config.yaml
n_layer: 10
d_model: 192
n_head: 3
n_kv_head: 3
head_dim: 64
d_mlp: 512
vocab_size: 1024
activation: "swiglu"
norm: "rmsnorm"
norm_place: "pre"
norm_eps: 1e-05
positions: "rope"
rope_base: 10000.0
rope_fraction: 1.0
qk_norm: false
attn_scale: 0.125
bias: "none"
tie_embeddings: false
parallel_block: false
init: "normal"
init_std_qkv: 0.0326
init_std_o: 0.0
init_std_up: 0.0326
init_std_down: 0.0
optimizer: "adamw"
lr: 0.00229
beta1: 0.9
beta2: 0.95
weight_decay: 0.15
lr_head: 0.00925
grad_clip: 2.0
warmup_steps: 504
schedule: "wsd"
decay_fraction: 0.565
decay_shape: "linear"
final_lr_fraction: 0.1
batch_tokens: 32768
seq_len: 512
doc_mask: true
z_loss: 1e-05
train_tokens: 145600000
steps: 4444
dataset: "wikipedia_en"
Each number is 500 + 50 x the weight over its row's rms, rounded and kept within 0 to 999. Layers, rows and columns count from 0. Numbers have three digits each. The size before them is the row's rms in percent of the matrix's.

# q: layer 3 attention query, 192x192, rms 0.0598, rows 0-63, columns 128-191
# k: layer 3 attention key, 192x192, rms 0.0594, rows 0-63, columns 128-191
# v: layer 3 attention value, 192x192, rms 0.0746, rows 0-35, columns 128-191
# o: layer 3 attention output (transposed), 192x192, rms 0.0788, rows 0-35, columns 128-191
q0 033:521457517510492537414563582557521514490484507516526576470552466475601494540535573512440469521464617520469488483458471460524490501524567499553540509491504474563401523502467522517518495486435409
k0 029:478450498506469436548445585551569534531552483501470447526495455581456539566517603419547505563517471459506516370503532439481416444467434476550503543562511545474619514437627486576488452442493447
q1 036:569469494544524466582495639535451497451537554565384587560486538554483555458566585525486412457521541493525555514564575419408523474556463467434520454523545537533549532554551484541499469607461492
k1 033:427543464476479515489485490369444544469467504435562508489508505516489538529561510554467541437422554551555536451468450561485471498531456600590364592468436481496483479432502485497484503474509506
q2 034:485585520491507437529487511441441492475518544508528528476454463524527465309491511522459517437634548559497539467585497534453448494460469486506588442534471514553466588597458480465486448533500530
k2 035:380527503527501495500602509549458424531584501518546555477603479506520415588494441474573461406404504473523527542476513482426553630483547511433520546476526514464496473485482445490469566597555463
q3 040:484491555552474484506475549497341495534609482502504539507474496501440497494522550496519519534537530488485477389424423540525476500517558518380510478533549612523386535501532545478513484487520468
k3 039:505544393493384597529501544541480499519454485528526435465477499513552584492390509478484562563464492475433548531510465504439506537529514571414386514504542461513508545476480442511458510500517595
q4 039:527510545560498523493522534445445447442462447520401479412477625622502424549489482451556494534548536482549522520437451496541542545397466467440519510545487499620392406499466471546493451543440537
k4 035:502469583532543490461538541518581502466524572418492478528504434407510516621540542504556479482480576533460398506562467496546496568461526520537586549482460498490474575535531529522466555471548516
q5 037:551421481532430521431473541493498388559436474522491566464517553581469474451504504460490563480550545521542476401470552465458483545437560449481545494467523429487347432569568540603585444565516547
k5 039:445510532539546521487446500575582555518583509499577494458533493469451561534508527527510444521416501497534455536518445477579554507601517501520436504486505551584512538377495595478481545432426503
q6 046:530386570443465510556525510504483493452434479481526505619526459419511441510509511503470523491447524551543567396471450477526515496504511538435618457504541458471496388468493472526501442578562468
k6 046:475516421519472464472481457506568479623524606509498601445561570537442525479503497517586607622487510494593429615524464625497555531548467433594435539512533444522509519527451529521485576550526531
q7 047:599492430467488528349466502451519467563465484470582496554512478546485524508569519505601538504494530509437481593533448520526446524409530465547391563486484442495499562508572595502498570470528454
k7 049:510452578477447485527490558455367527511522501393607578547501554462525499510524494507486441547529543548370467376502507469499475632526550466553510470540557549484521520583589523494570463535493507
q8 043:511474485483520542381442467478482469489534487473534422537485500452545517543446509487563546527507560513510576607554435513470505540586433433501447563491468428500515506441573508424523523433522455
k8 049:464507441436552606509484434483427409498471470415515452554493455501520528604485484500583431607488452513415528486514530473417526617516515421609380438501517507422515519439576448484547513564569551
q9 045:469489558497501545480489390574416539504467432441593600477535504475459468502540553588498374426489514487551431525526443502439494546490550463521574528513536513505481521487531538469487520488483522
k9 049:488502512553498476475535567555511484463518528498541554510495525490553517382490442429429503441509528487434499539489516595602511380592501528481533532543483525519551437527463482577502497575481477
q10 054:503449523497473535421405545444483470584466419458536485526524522502510464523439555473507566536452492447424516541522498534598475550486403415550444479490524548533475553488624542417461584478518482
k10 055:433555466564491614529549433499402464500472496468565458546428417583477497491493459483550453632526492527521527515504495518439522602454535454533487526458531439465476485544585529501547551456504483
q11 067:501419493436466467427464512423415471546493423436565519614528549539449518513516583509495541586500510453473514468517516529557463565473451462553454476516529507592401595478622547466461616541490462
k11 052:463511479565456549527518511523435494562537438423594477513501508563480517417541486490481429596489545526459523526482490518490492651504605449612430529538472492494493467532604552511500509489539468
q12 054:465493465494404501516531555444432459544462411422603514495493526512444514513432589557506505576530505484529449432520476560592458540518546499554376436555494486552428584432546532511470518563476524
k12 062:468533587580465566504489543558549517437474472439568530475523501558536496454599505529433446450510565487438474576433467501562498532486671506513558556479447546501517542519459546522495469547488542
q13 057:487528535602547531562541552553572466394498567545344502384486459492573546452525462497604557600503431512506545516526569456483540468546446488454504481457439485469552427475442496597493438454515523
k13 066:505543599531519478503540480468550516494488543533480452433388516463546491524509545506531563571551395482497567377525449480437487360431444542471473457526507553470519451451565449473524411429413552
q14 055:567510556534541564604583488541535545475487519467547513425551485505483537463395544521457522543565455521493541477471574504469503583496549555461506452442489427443558535492496429608535432501494541
k14 064:518471506556456356516470588578556462574618513490467581548556571492512489524492508498439549450501512500470486534471475521630545476526541504513511497527504509546501514496469545418515499477452505
q15 082:466478512536498480499591601543466497488459512475432543475511413506564552563444592441429452603520438502483497455477472489540476511519432540444418492524514464446538496473446478513471483430498586
k15 067:477553481590538499454581609600528578511650446564580477516557474514541446408403508476455510458564483413514562608418507492566519503431544500555533445474484517544476467497482482458505448506532431
q16 068:466466508458452528491599618481579477480437436507600490508411562557516455517516439518426429421524527551541504500486410537410434482531559565375570485536476525513434380509508488598474544526529568
k16 074:460460579526493526526546487575526537463489466515554506507480427459558449580444512494421543463507490448529520521491441436598529539505511477384533515490451466505564452460439491464531422459430479
q17 097:455463462479499490500393575493524462422487505557461484474413499511555444537585462538545545448384513532512495439496460485485528425507483624497556565495470553521462467541492517444478484460481437
k17 099:546545538460578519504444435500552539405396495530494474504465479519595486487531526507452525522494476464500522447569461537445492400438516544505527510506433554418492518429556485540543522493529477
q18 088:437476532528448470562541515562496529418388521418565549549453482479573517510509485516391355543452472458488508536483391522520472544433488569486488515499457563536439387477478426507458478522537524
k18 135:531521525421427583503455468497464444433400522412459533498474467450379527547598475496513469446467543538476432429487449483504453432533478512449548516523456540530625558468436493514553568584524536
q19 113:515532503498539487565532494505532501548597411409494557507515461598457482508622489479424578465486434482561570462479424553498471532456497466491519492458507516501410495534545477493518473504483486
k19 094:514480361550525446469530487501520545586532484533530460517566566545580462375430530502563469525517486538582568474503505618473581509499544532549494536486531374518413477569630501488403565489530496
q20 145:544451484519543514506631494531529483521496425555500464478523485502457573522522498367513522498486384504509494523494415520473432491541506475504508591518513485523487443506420509532595556505503566
k20 133:482567543523487539511554612445533472571524455482426524496526476472381491502490455464495463569501506478542562577489542490514446530557492410532440462505522582529563549536395435520421490500557494
q21 147:462545515428489522434516526426517474547476420576562495490516541559457385497517537487468511510628495624538508388541512507499434494463539484473518489520523514363439545535535584514468452544436494
k21 147:473499607531523444460428525406474529421457551440572406532486588561514515510526512515530480490491531536500409466535519496468509344511498496617497466506487501467438514494512533500427584551541574
q22 149:577480491568435433447456517470598467578592444532472425483543456459516549432459407483523481479541467506501504465535591472493532474487459425400518344547515536471496550505474545531585545564456496
k22 151:487506549537473488465462483567487557446627497522538538564549536472589552512395476470567479409499486451474502472498515463480607542526401451499532530485502495498513510581472476504474397537521535
q23 153:494460476485529493508467559482461534531527449538596526618525462521535558545488577422442573486557538473441615571511521552538515530461527608403467480482364519574534494537461500486471497455499477
k23 152:467485477507447512551542510389501560475492527484528450522482600543406393447580482509466496496469497513618505573467493434462572547420503552483463456493495465515504433528413516501529555475557595
q24 148:427536429516489529524520522522464581419553491551550447487498412460478428531563498586508488524457562510508464459443529400516599514467521492447545508470489508470377478581396464480544598494434421
k24 149:485525539510427543460469477494426577546514509425565516558535521470504529527513478508528441542541523512490479490504509444503628423532485502471565448508504575484376489431429517495524514509592514
q25 144:451553466473421508558477536504526459455506471482436487503472456485482486556391449463560508507485545542442514429575537522492537547530572448523493461471618496576514500415487425476517514494352596
k25 145:510500437537580504462513563673576457459473510440497594504498441483452450527591486477513466530492505516511575479519505522583527494478504573501477474507528520533576451488512517504468593521541519
q26 145:496557521327464388541466494521479483550449468573467522477577528466510475497499616474531553561503467480570466528450441499545535475455497497546535550570550528512522508407497465516520521552406531
k26 149:497532509419547541482570434551528406473422456474424523440538416515545512557515504525484550530472478521516465520472552579552447572441458618526528410538446675471441516497498506535421446530493549
q27 153:467565540488511455524509531466584517485419415480415533465510575476395544557508493442420470645586538541561510555489449459478546510476487547481548443482637549482548469528520591472551542464507475
k27 155:461448451494548547525399471497475463498517503476367535549462586447522447523414438523509504485488485519484439547486496475510470458611506554617509507521581545526543476491512509479510587538476488
q28 151:481481520491459519530506509571529525550551543586459551527499549446497463492530451469437488500494542474426509529543520465445400441505492456432569494536452405432494594498514507453539499457412441
k28 150:464508563478504565494455472631506576561508444474478514380465522467496455587556526528511521534493558393472544458443531491445450476418484537532473571502546399512525567521536510500465538501488576
q29 149:441457449421562487538536551461491484535471542476563492570423560417487475504409501530512551433485407415535482529577408392496508492516514493579475407458477508502540511513450425485523619502505398
k29 151:483471483503461455553564416451505529501398519472476517534535506431525479474460552507497549421514492537493533527587420421477479443551532598572460477477548531516502486463538507465469547481448429
q30 155:535511514513473540532522452484558531467581491582453492483591435437471543517497423503428550515396466535548426521447519405530526532399544469486498504473407407536547566474472573504575464532476521
k30 155:501538523468460445545444527545576586493391550483477390451538500525618523427443552544482457559559450486435523433477403500580442536431505430494468478465501512519479547426587526457472505451563444
q31 148:380505514473533494495532442519539535473385511418454455462579491440591505481518446378521466454516515502513349517458531512621460458501559503469478523469518541454387455459560533546553513546541417
k31 150:517470523480553450468568511580430435510506532522486422483459484498439561461498521472419452552439509460460433525525509513472460485563481481457490471524468533421489416481507530487457535517497533
q32 030:501534582604535566424516522504565534504431504588471535422539490452508515552372495504588565517425462452475446562527524483395493491567469543569496546418488532573567495485485462436494464482530486
k32 034:548521480573520518458426389487472544528510541513497513453580487466479580524459515407456461502494535599493372513538437525530483524424553461454478499399456429568492529635529462469567481505584558
q33 034:528505507514461537465498508513506555459484543561524500462462476527555614462521514502515528573477479505448463541538491486462565457553496601591527465485573392476518444576577457495541545600500476
k33 033:504424453399551486484491439507576548539472498564441490495515550475496496521461509477397554558454406571461544489368528532551515515442526393566573507512483476550527538529479480425552532466484581
q34 036:418484490565536450426400529459454325486523389425471498457496499517552522467561519382524541536516567552490461418512376567487512425520433499566391516507483506583525569478522511481451495476527390
k34 035:578506442445498487531462514433609464464529556483457407497452451468488413486477559469543446405510493496468464495548565549432528585496468414440426450508412415514514456521540504529451465528483516
q35 040:386580456472553507528537521479571501447554554555469405493536448541482565520474513525519450485623415446456467465542494581427602438505485417624440521482526523524490519533550475496428556543511430
k35 039:506581563494479388506523492543462491566496480499450488456450592365502448448384516467497564537405496440563502510456573473494418417514541479497506519575493432580484396471474549507534450543545488
q36 042:417649470537523535474580565434605448506501486508499422457475546560497461603560460489526467551508455481536618521546450541450453428530466487587321487494495513596514546417470480456473491486425540
k36 041:533435580545499462506529494459459565529572551536539525504546498535472481481524527558493492527581537551483502538422545543567517570518550498523589432573510449492486498571495591550539447442537547
q37 045:548605536499459545511472547481455567468391592504530502534421466582558455406577450482445534535505550523466541585551547529433422383506492535467429510517404480573530471564550503451531467492498464
k37 039:526458398526501529508466458531530498475540547515463438397526446479531536453507520495462508610557509590504473612536566504481525584556489493465452479538477433541518495595439533538443469547453548
q38 048:466587498457454500559492594564499564393492547531467531506526439523528511392443472441395483485534445485480496540538514556553446474543499574551553422478494543451642529528463497547452532551374509
k38 044:608552471577433412428562492514525559575495484526512468448477526462503543457493497521507596416530530473519496504444419560516522392444536463444594598501436427556366466521501537526479500582506433
q39 043:491567518496492576591512565544556421562479524530461451484508442417576503542484472402535530501459536560470560375421418524487495456560447533426458515498489491547545460492361488466494437482511522
k39 043:468527427485485540471421400390455535595492502490527493585490490546459558456558481533597492497547529557569512449520471443355473502463498449534504474441561484603490548535538523498558544584472470
q40 045:542521564466488529547453530545512482489418584514518513520465464454532473513480433468487559554425480548426511485420537480495525509518425539464542457474491502500591331441462453547572451448537466
k40 050:496525435497538591521464413458557457495529566580477375540416452520501537428467511497529531587502387470644497513540507545391487453494388455563419433465520449488524491447463441519448500435472554
q41 063:532396452522485442413451456484442534551527437444593597527521527511431462543518568517473542442476535470489484518492466523566470591429526520498506527493547468551377559503607540533460549485546395
k41 054:521532527543467454496448496487385525469564475468534588563512591493524508448487511456520461518474535518434454516433498487543462653546571484563466506568512471508565512510574545511502464604524500
q42 044:516465524457501486516425554495539473445411565526429453478518524501588498555562483432518538520460460514450543476466568427511516526466387591510547484481528515465586372499421444439530446471547540
k42 046:483608464608534496494549494408546478540452536531503490481481549493469517571489506504578443472492466522556544496472502525482474466552404432501512484520600482468476497474502465524386573472485491
q43 045:468488474477564387441445540516529493451435559570376509474546542455478526528455515443507523420485468559468554489552547486616490519497419583476596495487515588479546401514502434461457423430553548
k43 051:470545442503570579477563537410450512518563491481535437511496520551453531478488454505585483548564453502536583526566539443407522593432410468574487431428571445506472453519474466515476533526515456
q44 044:446465454485497357442461602470488512503516489580451455419561448447546511527452514450487574532529439489476500459531583506681496480530372429490437479517545560508534459526448532481468500383475498
k44 050:462540500527536603571532474449480555534472440518527461514420416503546438497473506452486426610560440443516561491478458508442482527472475488593419462478518498460524421412597431491530468504473459
q45 065:484434479518522598461494512418580442562463473455614501486461525591512489479529526470491563500545499499478423474518444508439499518570494366553534487471474470601383514522592528563522604588516559
k45 051:509380459506497477601486514476513555502474526445534367522472569480504511543563482478524390546532510522494512420536441542488560569543523502533557522515459500488475427472448542483402477416472413
q46 060:529520554464472553563560483427436486542507452447572534518494561523467450438458537588492511528594532463523500435490508506548449583508522435497492404520504456471377516489570562508438482565494583
k46 067:442517583579524511544493537554552524468529498531515600505534483535556479404491507469418513557480516508436525526486495498506523550496646507578448504495456517460526511494456536538503442492530446
q47 067:493491503501572541569501531475569521486568528611326418414502418465514563522425470431523567431462401511553603433499562523470535479536428563500496496488501470445558476548487520589562460439455569
k47 076:506423482528523489484479500466551516559501443590427372482487422492549481507393524469550538479473412470520537462524505522451506453520362537407510459487595497510470476478527436412426527396495478
q48 072:492547462427527489540487479460475456546475406498462544484458644485346486513603455484603509466492553555483443506531444488521478445625531482586553524498530519546382568508502519491524532566534519
k48 079:457515497508421486446492575571506571402486503477577560495502462541452512539477487473515503384465520489479520478439474467646500442457561543472535534464451560553543492575448491455485551516515526
q49 083:512473427554532465424460488538589501541542474539493444491530470498446562519520473421522561415499436521499540546520516497464513446538434507471548549476511496549569485490435482503630584457485491
k49 094:506438428446475552521530442402435520481377518435525456477466457475553474541559529538510502515513490498484415461515454474436488474442439515418550485518498469439490458464588486504524514491436514
q50 128:542582549624541494581611491551524565500566484459497518435540433532522530456418571572385541575519462440520568437472495550512506554501511512486514499476491413404531470503571495523468476426442521
k50 098:497524544513525435486448540641517535469541483500601569534507500551527476566500558478383575527528495440474581576483441480561504486429558547513511489478468540448412490459450514494565477495508426
q51 116:475457520512453467622463565502508480423510530432457531500480476431508520523580397488438425449434456454457555466495438505614433541436503532496490537499447607533451465465431457437513413526579487
k51 139:514504473512505455479402557580506497430503493472534514568552464519492507477526526473401550491512514430494490520523462455484491561422498485601487490488422501458398563516424518596510476525536441
q52 134:487494441550553471449462497474577522518523468525495432479435462551527467543559432474477546417419466514622497458453472510445635416552479558498588512460506485547488422510502512494531529417511485
k52 137:520482321547438490493620579532452475538501516496511432474537451517497452509445471468505464512544504478502552546465473504509488498485434499508537520503566395541486433540491455436461547509520499
q53 145:544452524442496497468576531451569501529422505462528500499475397448529586448446543427491444528486471502459489479473440594448512578523473476424584468572544437489439456527589502601472529479498511
k53 138:531513489463502542478508510400526560493405505532512488473583486460481509424354503503507504427510539525509569448530548522557462435440476491463523511504457536504541487570565457493439523476512518
q54 141:526490492518520500559453492541531457352490466536453480412539526475461536502462524491535657507392507486457497469459496558585457548482469496577524648467519483527524534479537487460477495509503464
k54 139:507457568491512537543500484341491487499429489486459456507561476456463458402490499563492530556542527465501359519511572471440483555526386399386512469503574504501489447495537497546480415538471507
q55 148:491566486479567600486494513530543560515541456525436549453529432345640490467561534584519499540473471531506480554574521488630490541500528490505528485489422563503515525592606646506515545489575497
k55 152:499538460502534570460504504461489526484499532559424500387463522411639456597590557524507478505527486514535496531490435477481526508569538407384503447470366558457492499520463485553587536447455525
q56 148:496366501543597466522496456416475524469487467477441469495456550451502455501510426577499454512483541516591568513431487476452461470597527473488435491497507511494526502448478535490497438429519519
k56 145:485478449473498601438507447500499400524521566458590458434493447466585451425460472560494430440465555482551437500464465413519445523509446481471444475513395439501401523475439538541470491553439516
q57 155:565474507568484410464464434485587477519365551468443515576497419503457561489585543509503516454491558520555565450502560472512536461549530464512465529517412452476579454415514530536409568509558453
k57 156:491514498521470529464438513593446512491537457481565523483526468473581482428490501527546399506522530491512523622519509508445531518480490446491502447459489399554392554483564533542594554580512456
q58 157:530486498442492536444496545459539469477533510382508596459473483435461424559564488440455490435491520491530487517473588484494569584448454491427485488556451499534513567492460478527488619496485583
k58 154:444525503523527566505500469418552543490531540414405471504490526478544593581541490436479513532492457457536589478527523561592533526485456445479485461480512499523496559512524520448459456575508567
q59 145:593519437498574480479468479507473515509500590528490465549593446560474463547478523526554596536581538503502508514488468497476405480471485532503479525540547620559502567424446487468500498429450480
k59 143:504483462516510503508482467465580547459563442484503546479486463475423533573559512532461536528536441497442446535472488570505457538441472488429501480531472515537471503491443523451479498492502458
q60 144:476517516506563574596563519459507468470488521515634528473545527492478527535569455434468564593561511423509452505455430469520542476549491436514467536504391537474491375486524439568559517526438558
k60 149:520506446483470450552458554502485465407569640510606453494501528514484596530509506467514564457498499500479527446513476504517518514486507381557527549474609564407437482495468545437521474469498542
q61 149:537523589550493566492551474489467511492472557476490489495504553493574329490511423542532467561541541529449418511456562375441443510563496480466544434568462549551438449440524506485499464524513514
k61 152:447553456476488437522443602480382515520501552481411461545524534489575475579577450548469462508439549495566432466468546565505585366481558529514520433489549538499554511493476488440594401511461514
q62 147:533483531473462550465597479481467536430511513507455518475525523402492494505476587475484372458565548419427523514442412543415473430457493447539482497526501536483602506494515463515559511521423509
k62 147:566522522588564525566550492517519476584531477494535419465594433453562525537428519511498440444481442473476483523508535473526430490478558501521478490483521453523442545485523546507428479472514585
q63 149:479592580485540526555447518537534449543455514568422470540596440594532425439536453523518445500458525364480530546528421544515441542499470460494514519504470511551480445491641484482483529532461527
k63 148:500487451486490481516406515544418524511477420413436532528518543577527465419601584476533542439545525486538423601481504530478481441575469416462498565511444524459461517500499458510650436470491525
v0 147:497570504586418513451477377512415457370494439465538517457439540478588603427523428604480523411480564493509506505446482494513564434525483508517458517534427454568506477474527466479442492476535518
o0 156:546505483500521509508548556444520505598495508514527448552489479586492528529475504477386558381552404529490421544498456453404589504511546600473548478434510490440528439444539496468523485551402417
v1 141:494594478553437562425502595494432491429462506506490538605564516423457529413521511539434534544542346528446511516537526526534506463490469477505462462495407520398526549387420411497431545475491508
o1 147:461399447528545530512553435458501535548452499495516475479425507500568502593574549485470526473507511520543534434477522533495477483564583481549591479413521504504461513550554579513493452532490522
v2 152:548506495491432503499479463441549581557436619523503543560456470543487512447496640520566414511494592474564578473524457537501528517474466515467558404491498459409539455593490564444406523544506445
o2 154:567563503549446445463464474527487529503510498457473540539471495512419380471533424601427466353504435464518484461498528515442504470494427499510486450561463498547461528531480467467494572478496493
v3 149:446442492470525473448480522519519567450542372455436465516552498491479598476509495508397487455539522508485458521495475529477511506474550611496497515546455506453383422474605551443563497537525499
o3 153:450513517513490445580522516423478520601446400536517505537529558479533462510586391455418434480459486488482467441543474485569522481462617447503486448378512493483501485487458535495531567474503488
v4 155:498443533516472555449516392521505464516548597551507475532481467476481404460440492534605407480515468554445521512466393562511511528619475529499561396509489543495554527650529567574493483474559420
o4 155:474423449522535601511495498459484535480393477488593550512529483540454552461499476501465512520451576410549494538447475464494560489494429533529444452493515472483474497378491540416556452407482503
v5 137:357558549471486509512465452492455460497440455478538538365548517528495456566462487523448452379455325514486527523507437607470471416470473481537510488422513607380447481453575535481457483508511460
o5 138:551486464550483520496500457479541446413501553473426481510543519426485593487507480582548477533624535495518514501472525463485524568503413581549586543517500480494476625461459531538480556509427479
v6 149:522492384518457453512489497517550526404483459447430453558519478494433491560494542496491541540511495559408510410567533505585557475478543470541495480555529523553475492562446590433446447496524461
o6 153:570507460455489456546520394534513494456530469491445475469503484510446557480524390431565444492494603471457465545555498453407454482519485500398533512466492496478471503501446474457489448555485657
v7 148:433496436499566448535455499442440366518539497547509555540515565518468555382465484512435462584540573530434546474497568526537444492419521489442447458571565486475495528379545474401552539509379506
o7 147:463529513476574465319525605502489493491537444509515535474496573488527456554458497396471493416447495545467523480511389525468469458519461516525464424511523485525473579503526514525499518559512463
v8 145:548477445434455477542549466464516546514530376644561558497431462427470466493462590557493514544525364547452519516497570471534557553572480518539402537545525512522508452530520515568504444491577549
o8 147:492618529455511454450415458537531547554475537492488466431473489479520464443546480419454480513596566486502471373470510543500392506454483467456542496540547490461485450540490461440496487540538439
v9 138:592470450404554509490402487487528498486435539607495431599510511467498561485488435497495540480510509445482476532525530532503469467468492463534540433448503443552490422555570454557528510539561451
o9 137:624389504563462503493425474568552517552438460558440483491422506561471523568537424416455403486437517513392541433487549389538495597477535493541468491478484555476465499506506578419511432465465578
v10 153:462588469452595579463521480486471591569504483546568442543410582538527566459547523410486499511407458482481488481518506564527502430495505516502443516522546477483485473401492543570580486517481333
o10 157:475455463467485474542518550545532569493478452511458531443548482476447492556543538542509516535486546533485516407490592621387537531592461481510531557460417429539502542409537494550421482480451457
v11 138:465533493564567525462439502495432462565445462517496509477399588527576500494466480531479508467365523483532514526570616522525502500390462484560470605432402464511441557533509433474451468457552452
o11 147:535413569489488506547393573527469494529495541498483482497496521519505496513459540546486512524560427487494514580564477462486541494566436590432453506484476509482580517496519509554515471572530497
v12 147:514491545530511440511529416538495591490499394481507435416515619494452583417422511511483546524513627403533608370469560467526547507527495488547455460526558587460546495481507486550530432576530498
o12 144:505469418458529546442476462561491575450455526560511479471520418513488587605477539483472462560483452521442499621480411635482452522429484525518491412452452455476406487477532537454485561515459555
v13 146:488546514559521487527446405596434512551508511502459506473624553540460472465429447615482444483443429418536561476469594580526533438426477488518421449483451515386460472581471540458626478411449448
o13 151:571474480518476485470493501439432515522417542510499557450494433594498522538525473488508494440512528578507355520479486524394523510500519476512496559475485461457529567441441468472405551520466547
v14 146:567484530532326511479475492547525505493471536478459436556556520506479443534523505443475563559532485576553467494471571534497444537501561480543491456439421569462568513468473462602495584452603454
o14 151:571470531567607495480486490551474515425447475450502525504476487578392472393506462554579448548485452481489501471531520499495467501546426539547474525489511493530481475536515483454521436475504524
v15 152:516497560491579518535435533599586392477426605516457481547507487572581395547526548484470473473432633536521460571466490504460593522524500470595554504455529491528493570437526432492424521400469541
o15 153:587522464549542570582489494488503619366529400510495560583502405549566546559507448454516483484464435537527540492535496531492494491535440543536447456576503552563481497537474527533529493488563507
v16 154:574488448381389471492480468468589530562483490436464505468441501524504439439530461472582545460580588482527517481486571496518482501516521484450599457531525530452471552473455590453541447363492515
o16 160:490574457496473416518453464544611546484557459458504538511446598471501522589496523498501458529518433462472437491507587562438489488400561531514442475600439569549548520543511381416495522536555483
v17 150:578516470580605434464481472495524437425539505534518458514465451554425447572537507556511470549562501655516473559454543569546512533475493504483537559541511517495534490483574496379500490612576482
o17 151:525541561530535446511520575499579586514550524490463503389491505523518472472594497645483499485423434514498580494462588384475495498546374411476527482525486425482449498548501474560498570523534490
v18 143:502493433544610538517514390538527475444541488523467540494578573531472560525532546494513563566482541356526546448528462404516539431578544544502442431501487503500439528581493590473510545486581417
o18 142:590494444512436535489414573490538373496534564468514496495494466552493514479515458497524477569568460540529382509502552586495569531426466491435490489414561511558546469494487437417493470563546605
v19 156:548507532497424556455517427549482502466510524489514444401537588447503487505476549500409510453495470524446543525493517526515534523482490493512478517494558536535520515464579520435526510452404494
o19 157:494553514513530494502467565441480397461510489525519501499486492557473534528472473406461586560533491624442601431511550514464530578569453517583562454513485598544439423443456465485538474495471426
v20 151:531426547459411569495545473480566458586470511498483532508426543505465569489487438543523491471488493454433428474530587541422571538426515529499419496574491501512506442490530451536505443481480468
o20 157:514469536503529470389435459477557452448492489536457480493532482531526498472519489364486526595557500433582552475530508525518475509524529483516488467440539444515447440506524566463559490525366440
v21 137:444515419516590482541434527469519463567580536430467544539585490525476493480503490576388479532439454483475560511525496551504520457510460474458458423407453535579543566529535522536530556552467497
o21 143:509453459477492559457558538452507440538374468596553535515512482464554475573530513423443491496491525449449440444511494482567505493502442456515530543378519442463475581486512458520560461502643492
v22 144:496514450529459577517506581526579595487518419478523510429390436391479522502566478446469526518411493441599495490624426395510470524556530511475480391513534489379468502525467368445477488550557567
o22 149:441519542536475537497493509530472492408546609490468535520434487457467457442480490519478466546495477539502514583452573508525551447449503486488507559399524611466553589580489495545471497506559526
v23 144:476487457457518509515447567481442496536411591509538456541537464469519470576578451532500602491556375577597455463540421564493469474474515519484428506555477463491551610557408496500403502451498400
o23 146:505480526499409473562487574483549355487574509468509539506423488482452422461491465463568425562435501458461558425540457535489525556556473473512552547468565456466496544570548445560483469459520511
v24 149:514514403457447475544485507522496564522508557594534491592463429416506541480484493554525575543499479370541478611557455492490577527405539490484593481564570442579522480512461538552453454502495501
o24 151:489562518534541493401473512473503366541486506471490516454417514413484494416550418408453412531499518592437419459477552534560482555554385532457442537482509539498522442549551497424528543426621530
v25 151:424466475488530547565548525586470441480510437450518502456526526529483485483486489556372550556460570567452476515524502533437584424448495491497585514473480517438501503469466654458524496513370546
o25 153:476541461468448511578550483497482443430521518492453564504497448454486510496514516493519506527512538509514410601497442481580458483502544415479450499463495449457536437457501463566453447522559435
v26 151:432520492477590457535457539461453466592499511480475468488504434585540467463469506449505541475557429468563479533568474568413544559449523443494558503548521550499539563528476554426500486455570622
o26 147:465633494460495489493523466481395441505556480484536490512491482431466508445500593493421452513417517530536456478517486545557437533512326554491534486525569507563503557545473414506526582507459521
v27 148:538545341519465548535528500498476457491548526524523538528381550578523510553541570495536543532551477585334515412512546488523444530541460519492522513421506497574531507578579355526519482626390438
o27 150:453429511458494484522541510493553547482611522608472483460513408475557491488534528621465533486403495504506497468578415507490475533538563490501499518572433567499517338495524488595473402515579514
v28 144:444462510467433439439476458515488501579493436531385424560526568571560574533544539486580522535513453519487468492429565439404457531476500539455489451452561453370489525489507422516478476618464468
o28 146:439516407482482553546520591557547475531542532459494504449469448504552524454522499469426528413339432556544442525453624510508505513510502471484511462476506451476530413507428557593475465461534467
v29 143:454486542500456482516521509488461413426556516523546492433615521451504485467624395441546478538477420449511468559550523525629416501512482514533388443459540488554457536559467420448533488498478393
o29 139:348425498467514505458527530508567438522439478500538413471456530498497558439466545548526471477563467530540542554522508501408494537524493490478526533550463502531519490440470510471529440516569568
v30 149:490477511472523513549522481481466548515513479597510512528502474545433453458484530474514517459462423510429454591560518621593581434543527432578561541564517560521483407494530431473551411515527558
o30 153:545424494477520424516555513579476503507481450408515514509436565418505576562482494558512445515587529495497606441514478524498400502490590560433464557490509515443567602463590520451486550533446528
v31 142:453512489469438497534529418481478429545532513503494524456506527558511588471532443522543463473567552428476490551399531470510446497514475501501617411537529428539421453572500466383521544460539538
o31 143:548510527553440443442523476556579468452512503493486462519452443571487460513471593523471505431513428474495471618539461465489498496458552536545539526543426655546530504392502489616524478552406463
v32 151:426361546565458532587513609460508571468562547514521485432510512543522519495472452430573471499475569543421537520527432523576478451470521488536464475590394486500518452519467540444461452581540499
o32 157:549509470487420517530588481479477478555514494495397454492442518434459595575442343551612458570559397499579628582508450481523589536520549507469496469480505374485480610521544529484541480432560516
v33 143:537464619461502485514501476565518520459477499563517502467598522513443506515437515412585457609543542499471537487390553461544574412427498406498487464425492393522471471503427457495526495487421434
o33 146:619398513498474494495523567512473437496441621433445501516507521581518521524506512492602567593419452518522426484539495536419442520473536419523488441651498536501497584517493511558476561505552421
v34 148:473534508595440470468384525432591452433461443530532543422520500514541529598496490573526483507546395391505498507508436461442498542469488515539579431521590539530502535536527424514461472563466485
o34 153:542521525517576452435494446397469426550479511446576503535503451525539443385587350527448483452488444509435510433474406530553590543412505499475469442573539541466498526590483536518494464487503508
v35 148:541454560546493496520477537502584588487427482455520566515435426465498488387499391394486472478630390494505498537439513458513544564527546469473435448530511534487477596531459521361528459556505480
o35 154:481609440369549522542482458489536455535390452494564556573570547594476471519480470463498471495443530494541492556418509458560427480562480548481580514513503463544535530443512494528431517483386538